From a checkpoint of a small transformer trained on Wikipedia.
Size: 2 heads of 32, MLP 256 squared ReLU, vocabulary 5021, 1.2M parameters.
Training: a variant of Muon for these matrices, 126M tokens.
Each number is 500 + 50 x the weight over its row's rms, rounded and kept within 0 to 999. Layers, rows and columns count from 0. Numbers have three digits each. The size before them is the row's rms in percent of the matrix's.

# layer 8 attention query, 64x64, rms 0.32, rows 52-63, columns 32-63
094:452527533456545482538547519582468518547500542469430573448537527540479424455534430497497574527495
113:536411505570452536600530419511407492427550471522547398563400530509485463523525498417497502540577
098:508530534394466394522495478547532526437567504476607514564558498539566518606521481493556451566497
110:557477481568493459491524544551553435635454597576443466518461539573455452455580574503531514483497
105:486449490556487504479480532509486459529487559478469461531618479569452476420511481511481522444420
112:464457504509566461470456453505514553466477453479470418500509390525439591475476648558603543496451
106:548490450502441565406503508430552567563489583508509491531452451505509498575507552466570464481518
104:510464526557457503502528500499491542485674438538563431455528485524539509512445428512518480581529
116:441470473494530548508578548459462478572572561514555530532460492426460527556513476582501449440470
115:436539476426483515507501586491488526584507546486507399507508508532478490472503493438503529556552
110:543410421465428412513569429556501634431619464549532399506530467472483492465495489428408435497530
110:407539461459551535507491521461493494510622436501584445533469521521499474520401424436526514490515
# layer 8 attention key, 64x64, rms 0.309, rows 52-63, columns 32-63
132:443586492404453502484524539586493506558504538463459569441571479524482432437467452507476500534476
112:545534429473559507578492464574416555480486505543492503459419536413504496531507442491586466528561
111:491507447528553464515475496611479527413559429499569489532549545476495472563532603523490520522503
110:477470542584528494443595546512518546506569488544511541616460534514485570489532523532502512536533
114:491498470433473540532517500496468428603497608585413476468531455473554498430505504465527422419503
109:397425489468446504481413501512554607526471482541549485514446497533505585561415548457527459529545
116:529469505512471586468501572420542543571469527541604507512410428538468485555501443485452466518504
109:569443522540560499478565576499487411460463498466591474537483572504520490526553443426460544534543
097:495499525511568512582641514511474572623496527524500506517409550449472545506571567611473505483454
108:432483474459699530443481558554530594497521479502439454457535474522484467485591497471582569499481
095:433456387483443450583595525546442545478500415586523414440457406430478433528470470438502428452524
135:429521486495618487442527516403529444500665410488627492506561569559503500523491494520483492500519
# layer 8 attention value, 64x64, rms 0.382, rows 32-61, columns 32-63
089:533503531416473440478529533512512538412524460532516476533533513419505515554587490403418406585462
097:380508530529494497520494498441440591502510558474482600500522503512478535543569448453535477470504
104:465481498525436483486494444494413524453475473511516554529541431479526510443608517473405571516645
087:521433472483495567474515526453450570486544540475501579580549396549540535550487527528507508537628
090:410518535524468533483466576572575425449501513462435472432574545585494488513618481509484446507563
086:523507464575425418488519503439500408408409449578446511530557445414548450536475394462507483477473
099:560535456429468487535536628573523537602521493454516538479507431518417503560451539493576592527577
097:559508548512628552533516587480540528549446482483535535412534515491470479506504500407512565436510
090:580640519511509561424556473478457496516506513515463500516584440541523504510535617505572536440513
087:527521571413517449427570467486389501544470502600493517469534586467469490482543532498591443611497
110:568487380543545510401515556639442507447471484464430518567486508545476432464475504473499448507535
092:468505509544417564518496500448567473427600491510535543491490551449481502535607482517571486530552
101:462529488493473531536447417401420461496423475486482484491458407535462521516573408438520515494463
115:445493574544523480509562473552512436585520548487493542481538549528610511462473576518431492543456
099:383568460569529521453429461453526540334525491469494438467561590465438454550513478395512510541512
101:440470528487568556530479537476507451489428548514434576417488596471430523428525532564529526495556
100:552511403558558491495520541500544426537628541409490460522525493494564427471469431484531462514414
096:519542499625509523524395564371511516556496480536464470407552532550409578514534518469457437605543
083:435531541463513538561544448512538460474460527580418450531479434504513605548536530492490536497511
087:556506542528535512517472381560474489529474475469500478406509385546541610534493535507494385461515
084:518401463546505475514505475526467486556485521490438450516608605443532573496532552541491594600503
095:479469521463499536479496484510504427452495416575525515453446534479580563384478436474526495483492
094:408443528437537486595530499504505477432514540506572493545466484498434564452566527535528480483424
093:578463509544554546492440531614509578448471457561530515510513598583491494539502522519507487500580
101:533445555522497537523474561583456471566596460475450527454491531504542566451507457567431569437465
095:471509592483498445605484530544476469454477454552474480502577485529495495510416490527512564454511
089:499424328547377516545439498509539455450536506592488446594491467489448532516522537517512501530572
095:508500524437600446530460520437560440538471478557560558485437499425510507571507460571439524489516
085:457579403397484575462488472440459602502524542491413484503580465581544487422564524488489490529458
096:499420401433507574597533518502459562567544476559526494480429526482472511612598450527446506497449
# layer 8 attention output (transposed), 64x64, rms 0.381, rows 32-60, columns 32-63
098:534505479590490585458477462472510482579484524455510479452474511644485515505422535584539588418503
095:549426464540458492468528437518473474432466430469583419558527462518454479517486572515509506506484
105:492507570447491556425483499535526531564623528457491545523446550481510551514510574484570395486530
098:495529512513512523520609510499566521586482448454512522459549602440463457480528485400436487497505
091:573458444528443509506511476506469562526548362514566552481441468450541573419492530573486511564482
087:495599529563522556569512470494442528586506547452544450520446589556457505444440558541531560603592
095:471547455473475535471536580434548466486513518567499506496543557481552490496508468493428490435470
090:506567510472470456521496471595454504465479528592550463598483485520619489438459471561590399567462
093:476400521463455458492555495544453548467539570455464520514497492487468483330473460533466487546566
076:443525473547449506466419408476560541504558403474421473493486508519546603493527463554426566459502
098:461545537442373492507546509391487472585502490428606532433514452483534548459451467553464541521435
101:512485467488531490528473443490455499502424307480453455471516549570500557553472534474458508524482
092:540428550595514502446542543588500571580513488527523502441465538405439476438550517577495425435533
110:537462469434476442572443480529464600449607528607460487496507434497457468615483472437566546443549
093:574453505538449493415545417504525427595460532482518608494473482557576523444554555566413568530402
108:522394565574492453466459404555496569405503443541567449516476419537569465578480488447513474492443
095:500468511423497468494502477507438435464391525576503533494477531531360485567440517528498573440465
097:442500463441572461490587458641455439437507430440516556543471511459552463470451535545535529482362
083:566462477454486507500474460490496566476486512458572574451571509482529405468445450418471465482544
091:476510494488531447460559537441517517477583527538411567627597577459464507455511484506548546434455
083:533539620466494536521462471387519574421565450461518480502452423514447491454435496440468448432464
102:532581506487532533571438525575538585481482571547421561546540512477491426561558558538501492549547
086:553507516531417526482486563523532539494486506554525404422446454466534411511569517520429474508526
087:408539478429419502511483494481477504518463503483525587542524461403570501515480515532522451465466
098:497509449461514464416482565482566532476455460550545528516532484495522448634433618453545460587556
097:581462580461474579492554532452542574492469610472476523481453530505494508604480488564469427500468
097:573478588474529507394533436458444472508480501387473534316517562550514440477485470468430524477486
091:428506508476460516573514526575457540464556447500534464497586632618499460504515548450591492492474
105:504476582565544479535566434485507466485485416506593535551518447411431555526478499546464527497530